{
  "d_model": 192,
  "n_kv_head": 3,
  "vocab_size": 1024,
  "activation": "squared_relu",
  "norm_eps": 1e-05,
  "rope_fraction": 1.0,
  "init_std_o": 0.00888,
  "init_std_up": 0.0366,
  "lr": 0.0164,
  "lr_mult_down": 1.5,
  "decay_fraction": 0.836,
  "decay_shape": "sqrt",
  "seq_len": 768
}
Each number is 500 + 40 x the weight over its row's rms, rounded and kept within 0 to 999. Layers, rows and columns count from 0. Numbers have three digits each. The size before them is the row's rms in percent of the matrix's.

# up: layer 14 MLP up, 768x192, rms 0.178, rows 412-458, columns 128-191
# down: layer 14 MLP down (transposed), 768x192, rms 0.0677, rows 412-457, columns 128-191
up412 097:439535549494465479446545532470425588514513470465494447463633490428484486537458506444478480554439530500441561499523533454448435517515514541453486442486456521490523492472523514478481550530509523
down412 100:488482493530487461435508485508472498443486447495515468514553501501509497534539503516503514515455585416522543412527492542478496466461573465536443481527506460526501498476455448539432443531469507
up413 112:496496538521446485523527532416455528538442477567458546494475537518513423504505554594476467495500459503451494553513517516453591538514454524537519457471497459512520583581512509439550587511575524
down413 106:423510477509492464538534560441528545603528449469493424472415418454493475549577525526486502459444563557463487470587513554461496456498490503531527548414502449396412459542514458490433378501508422
up414 101:477499471501458430497408520475534553551453431575468513515486531444499519496481446576486507469533507488486413458503476500471429506504523422465523523537429541474487411528473472491478574497549500
down414 102:506451423532544507535463490410482538508522472417514457486492430508525510438535546521491487479527595466420512504456537480486471556573492464561497532440603539553485447499546449525516467503487549
up415 089:530462530434453541521507498574479470460475462448431466527496577470471515469543508586524543497488500444577513463560459502575517561507494536441482481513569469447478517452528448428507522514488475
down415 094:544576492510486501477492503527534551504483462508464486518508435522465481544527518477462368514575431541511436514479568471506462511530434535536513532482451572467546498492429541504422521378507495
up416 103:538576522549447580429510497459446481453492468475509489544466485516551566506541495511455577530439448536585462517475522536495509560456510477518434452545482435507471412446526527501575522470501540
down416 107:477547455517529544556471525537456469483464444441545499496477537553432500533519559534567579506544517493509525481508511472507493487537484542486476567527515452518571547506518428507528479509474504
up417 099:519552539593493530528458457531506592485493488516543494429611505479515484480528570448552453567532566483518490503502497540491498460478446503497534463484521490525476573504541494540516610424465540
down417 101:507443527547486516446482496464451543537462509551507492521562446488424519515483444483557467543595514485566559466521504523538491524501516504494488516492535416468411584471511512503523466505494508
up418 091:486507450467505463503456443471484437526479549535407470547523462477532539459510512440524563561548458517539584487463525473498457489449542492496475493419484570514509469484542575532597512418489532
down418 094:493523533442585482512498486515497455524572535497477533439547513480453462503527558546525501555498447538481464450485536483481497444470471515479468575478467494425496475471490473518512546542546422
up419 097:503536454467542446523463460475496531527464484562515561485528572540537505501531497506546501477423454492516557553499406524536529507490502528452508478526481545479515495479522485501496510495528573
down419 099:442530438585518510579528517527461527475503511457460496479463563504473494473447442526562402547557420531516462536491474500501495557491476425439466494532548474501560468528510479467466414501415494
up420 107:456513555451453495441567524457571501547464527539437467450494537472468557621505534476523501492452423509565464510488498563441439490540501520492575485495503448399484507507483483514473421563451513
down420 105:420479526474481509523531525496527512498457550527529533468500529473458526508467504494481467517420491495503409482450516496572497456477522504401483472500535404560555475536495477480485437562480514
up421 096:479493506474489485482473483526475541548463574522541518451543523541442503466419460458486510489514503529489469504517419434508485519474504480474480527504510535597518443486592528463468442465525537
down421 098:497504524455486494494488502512516441491453593486464483473527500541466487526469502536510455537423557601439564417504503468465523552575520577477511449530493441521515510492530581545525445519555484
up422 101:521582465527528500470519571505499500500492481432504519525455510521522454511393444483459515534461473533499470520439433555420488494478553499486531589613419551468495505490473491490470549531526464
down422 106:433531405493531457513508513558475543579566454514495545537450478442569576456513532535534504478474605432534570508503402476460467552495480495416570473457552479514477448529509505527565478466526563
up423 116:511509517518526472552525452486483496528431501455463474411584526495525493584515521445577571560501499545510494547488560437519487514515497542514540497528511495504505449537483496493450516500471479
down423 112:499506555469526470507533539491470445500409501510475511445535504437536545493486510518510557432469528518501426487485440469488509485402496493489493435545495483464479563536539411456534527490487497
up424 106:514547510611439529414514449450415510499533525518497534532532535554481498524535442548486548527538458542502548512493429504521522539463429516465492442510567580471467490535475501556537497524536460
down424 104:501495567554486519515428564505440539468499567396483514522529536445522527445499556478500528514458509390525529488419486512546512561510527494490531529485526534575455519478535541432426557451504454
up425 087:490556502502498520531434486526496446472529468508438405490517493439516539415525543430471509521442477473512495529461470496593466522525509546483521448579504497517463460449470504452538570519489511
down425 094:477438525447440486500503585514469554479429564546578443489550583514490520470538525423434506580514592521520482547554486578478494529513481491435611518530510545451503416476486476517542548457528489
up426 097:491521472505511589542480484565460573540503521513502512507454541505498513513472545474492449410493492510460548499502482505538549506575490504505452561494511580596595509484574514536573479544461454
down426 092:564491461508524484544455534567528503511523459536488449461509475578493525448543488492475485547561464515470533518487563481491515535503537510513535534498521542553416470505451559444497446476465512
up427 096:477607545541592542480466489532525449521472488547467527512553486597516521489481459438424519570518611559507516503499469530577504480472555489483526439397489525492448514539431411572559521519517420
down427 097:465501542492429505458497512552494593466434516468540440503490462460520546460475503507464502481439402525529457521501545494513481520477401487426492462426409489479468528497501510511522442563433497
up428 101:471489513546475502561522581501481482460486503511545492430549544498401503526526491517543514491441486520520478493508482436505551528542489492534494569546458562452424483485414565486563444493581502
down428 098:511524510498460507472561489528524475530544505573472505542509490498456467591491465440529511470580467548487510433502486498465553495510473470487533526497459397490549521452485531511541551574483553
up429 099:516515512494531497589533487411559429548510535485480541485451542359429428497546559489531493461576402463542554476472487503508527457490509503461543489547452474534513456447544564470496580567532502
down429 099:557475432603505464499512443463435494512514509428479530497567493503420535491509484559415503510560473590507488482458486500543447379479499529496472527447516565519454570509506520487470496500466514
up430 096:536551594477504423524518463486472497542518566495515488480465509535512489520494483525496482557505456549497479499588467422483575428499559478547482474482513528545514471474446518513514432526520515
down430 098:401535547486463509600499524530495531456457471491559489540491501535531489475543497464510577449540462550550574514487475642517477501526430457545463457503465523497525488468541460515465547474513476
up431 097:544497528466473497539489508465539503546444488462495446485426589472540515484574520456511557505562460545524556531516510442449457439429509535465507513532447490516535409482505555522480516471506472
down431 101:564505508470456490407572455567517573451580499539482465469540482521449452543516437500426471551401504482525523531518489532455515529514433475433518456515491499472517549550525443515543502507528511
up432 094:521532523493503445463497496531545532497499537510459490512449559588499443577503512495501458536534468509537493507505503474436485493506512497496531554556463510432521486397508538491492512545475560
down432 093:520494495490501502571434520507472484481491536471471473545507507512517529520567517517485467524524501568507495520491469542479487436494543544496490498431481529452399473509467504472545493458570573
up433 100:576488481527550482457544447526510433515544563476477472504616602488524504509477459494454536520550498552493479503481527494489474535431529532539481489490490504485527556504558445487439522448541570
down433 098:570540431459459491507443477590429450452539481553464460427466474525550558430519470514491488530559497534555491582536454564522497503483495474547495524499542530512502546505466508544566555562561417
up434 101:481511465523505528495527494491441513511433537497569439490524554482497558547526517477462469518530492527463547493531524523387458505414494509521565589487514451544483468571430597465516497421533463
down434 098:476447489527543403509501563500478460513531550495520454486482518538537495488534491496518482519424507550530556501510492496479561538449540441429428519494523537488496498498505468582539511486541567
up435 090:514449479436528454511487467486456515480496468506474557518533457510584453492424534490445520515444447435476515491459502465551487523461487491438523520490538496447449465526528443496506485383507526
down435 100:560518472523509513457606410583560482517471421456567489545485466471533493476512470519492567491506544466468469506469486518518492454522551498486434523519492493445541492513487510538574489540485465
up436 100:501489523491429568446474479493482480469552540541464548546538518451428503581478481535460504590513488520525536504437503505527508427465480530485458558559472514546533447510471487626461519545589527
down436 095:482519556447490546533563559522501511494483498454461519486510439503450453470377440484463544440494510456439469528509583523368394445481541491565464590483487471521558467475467488414533517482538503
up437 102:570473527501514460577537544469577525467457449535468488466533509500590470532507486573539465554547495470533532462462549468520471476483500519397501454431557503455464467527465475470527465382532528
down437 098:491519478499528531491523548529472488512458435542408534468462468542488504506496512496505463504466493432487477484494484495519554505483520580534508482460579494505541527505541509522457523526532453
up438 112:531510465533467565523489543455474467494370559553529469533542439525484446490473504518568484449555473538461471566506466506479517430542497502523435528492476488507468513451481498501476575442516502
down438 103:511480467455466453515509459517465475488487421539534495504532535558506519499501509564359486473481551495555480487517526585535496514551433366473453450501513457541510537436546446538452495472475561
up439 103:487513529523526416562479513516512478579522487500559553535468513474450563439407470517519469510525510529491575495506511453466496436441537537478466515517605539415597506440532537536459509479476507
down439 106:485520519482406433436465527463512542532453488453544493475469479489473510502493442490519521516526506533508489459467460496490617487444544470425496511528511414532500457482469525517480496494521433
up440 093:422557462599496518528424487487490573508462518551536540478418481574486462475478471428504428465459465422473482503511504527528562505460501498496538491459498510515521530510421554504454508546479481
down440 098:482506474438565511450530500559457469480475470454547521431556411492509442467475488574520391434471599513481508489499457565539477515480477505467502515555554544483494535539475428496482517495490475
up441 097:508551553461477575456473507470529537442483548491458554449491482455511556506479532477449475533465518518523535527461595467499532448459529448507495470484466498434407511537529496538568461556457533
down441 100:494452442451476549472483562476519519588446479470509501489448424440487440417543482483538490490524522474512529531476441533510496515490570512471437498493519496468525500432499489550557483461487480
up442 102:513476533454476541538472522499539475497472520483450486493439569534495462553531526495512590463502475480508534507526474495492447495536562512499456418502578496512480542507530477497483520489538577
down442 103:530498481551472521503485480446497582481502533519479520504489430540438522566488457609472433524490544564481454487578454463477488487505554545556546491439519506471513504532554494481566459543535560
up443 095:557519573492477489457499578550509502457440483492429509477466499472493496478443484478483473443484468549524524497509479440523471512485527484444541485483527492504521509450505448471564500510495459
down443 100:490478541525564513461495503421516510469468494532446499533469640466502531430469567523550426530515492455421461554495475485460489567498491565495475488460569527470539524483492510487411560487498534
up444 100:545509443541457488461510467589502529513465516464496473394497477481493467484491502511551548532519546590492531449432462486512455464472506540522424466428435504570405538509534420508520529575549437
down444 098:448494470531478495523461512507449471520545534577497516552511445497533491567512530508509497431535523475520487514519403492392473458538515521433456495528557429461457466472522572524480500505553486
up445 100:522480573463533503485428500469517558496499453515481494471554507431515422573586498523458459460504484469435541445407429512459556452497526426390521533543516481462512472531527528531572554458418523
down445 098:476560532557539547512472448466490508506479509560466507528544507427571505522512543448511507424563511535489542529509540536508526499428528504563556466518443538479453483427548475507428499482558615
up446 101:501502533454477477482477489585545526528522489512574419485505470462543516472505472564415482543443502499503452502502501457536544524502542447514504482537468479535500528461429435533427535554538538
down446 102:507488533453464483547496541496513509453513556492534484486533514437539517437555526444526457534454454460509570429523515519508489556542463466401517483481435457463517524444513527522423515521559538
up447 091:526497476543518527501533528533414514390502500556533478553495483511542450521470522571520463487454511474529528513485542507485505544464499472496492457503500566498528589519551562426515532481468455
down447 095:453523553524329495541477496518444492530492429600484535531492540503474514526540455469383461484504479466577495480489491487434513516463486514484471494445564493439455557521485453466477512566455533
up448 100:539524526552547438488507528513466452540524554465567495516505520499520521541498532507556488532463498533536461430465484554447492464443479521567510482560544451418520484491538441502520590480485544
down448 106:512473532529480528488436417539537461482478479490542458481543546504550536513488498511534484548549472534489501478492527482460518520462448601484480545525498536522539507560492485544517500461488512
up449 117:460488510485506479489496490532483528576487479489500511522472531576510486517516542458442489527536560474504559534516493560469462543490534546515485523534498500470506537550456496482502504430499428
down449 111:562478546429579565511521544491473473464465490541494539406517560485455535473502492496504499514528516522507539513511490566494510503545503483504475425527482455478551460567545597550549487453495573
up450 098:489511482512537496457489506497547506500410527509475513495438551557534491482489542468466507532451539467540474455423460514508517483562475433521543557471585488522509512552569418443507599451476549
down450 099:486419549516530568488419538479480504486521441523474463413500549428494482524453500458524448497526532465399525485584509469563481449521494477560524531458571550453503549471447496532440521494560489
up451 095:567573488540460569504531485499476464553452500601498508494468515465416453503496511458484506590467518462511493417473487467504555466521477512525485478469492529526531544480480473472485487514440430
down451 097:458520527521481477528492497441459412465438478520509477469581449552463501421490408568422519433525455542493575489524477563442504487475459481476460492478576519481518519448508498454482541468437486
up452 100:530544488539489467508507558518505523511452540521500528451521462552507510483430488508564530500490455509503482395525531498473473475509557534497547517545533459577522475502500516511439570410501556
down452 098:450544462488495479438502451411474478477480408476481460464537508479469475491474492455538506431549525440478494435486525480544486495512439490571503549547489479560484483482511529439488496548522515
up453 093:521552486553550396527458484503524519473503549487459527500552443453506387532498438510529489528565518500496502496569500498512488443511536467435538482543538489562531461542464492490465459465496512
down453 091:552505533465526472495483483550577561490491479462535409490571436519494513507500527502553527514554493535473580507491516558559522458476528544502461469521560487451484545533443490487452504365506487
up454 099:526538471483443448515537572417498491478480557537461429501538492513431476481520493548551529480445534477506443490432406516471535504539564458542511452475439590508519493517477531500514449522522558
down454 096:513543446479444527507552501417445571491509431584453542558570541525450519512447505526463550532492462486466449494492487412509477453486508516402483469444545456517541500568476500493521471508543502
up455 105:459561548535533586486457602559475504606448543553457576537519525565431500557553512520510528482516491552501474546507572491501457545438456547536480490496483532496453426493539445474522540497428468
down455 105:576564486453488440497517564461509521434465486415532490493480486531460471452589504568459458520453454453502496569516543573477533542473501479469482518568484441501479477485488499542457524486535469
up456 101:563510475498490495490463541503490510511508410544507504499512528547506478467495550474515497431545508485484535529491558560498458520545470471496510498576521438465510416542489493535589536467478528
down456 103:523519496525552482476496485538493487455486505445471510573512494453445476487524550512483466562465546511436483499438464455504514513477495493489495473470515505532489471463473483433530497407420505
up457 109:401512538560506565477490532542507487498565519498589404516511568553433472487504435487471475496500506436589493456490548578454501509558474479487484537453533515563503495511480483451539490438484476
down457 105:529447532547446514523430503464550461516597496526478475499478474500476469456522495475546515545590472511495455577470491428509565548490521482436450520572544476474514561540493492479508489474508482
up458 105:473524462537480484544508552461478453532488478503586478449499441535470560583490493565555508415432458456522473486494426542357468554439513479548476439541533498505469545462497549503479552458478556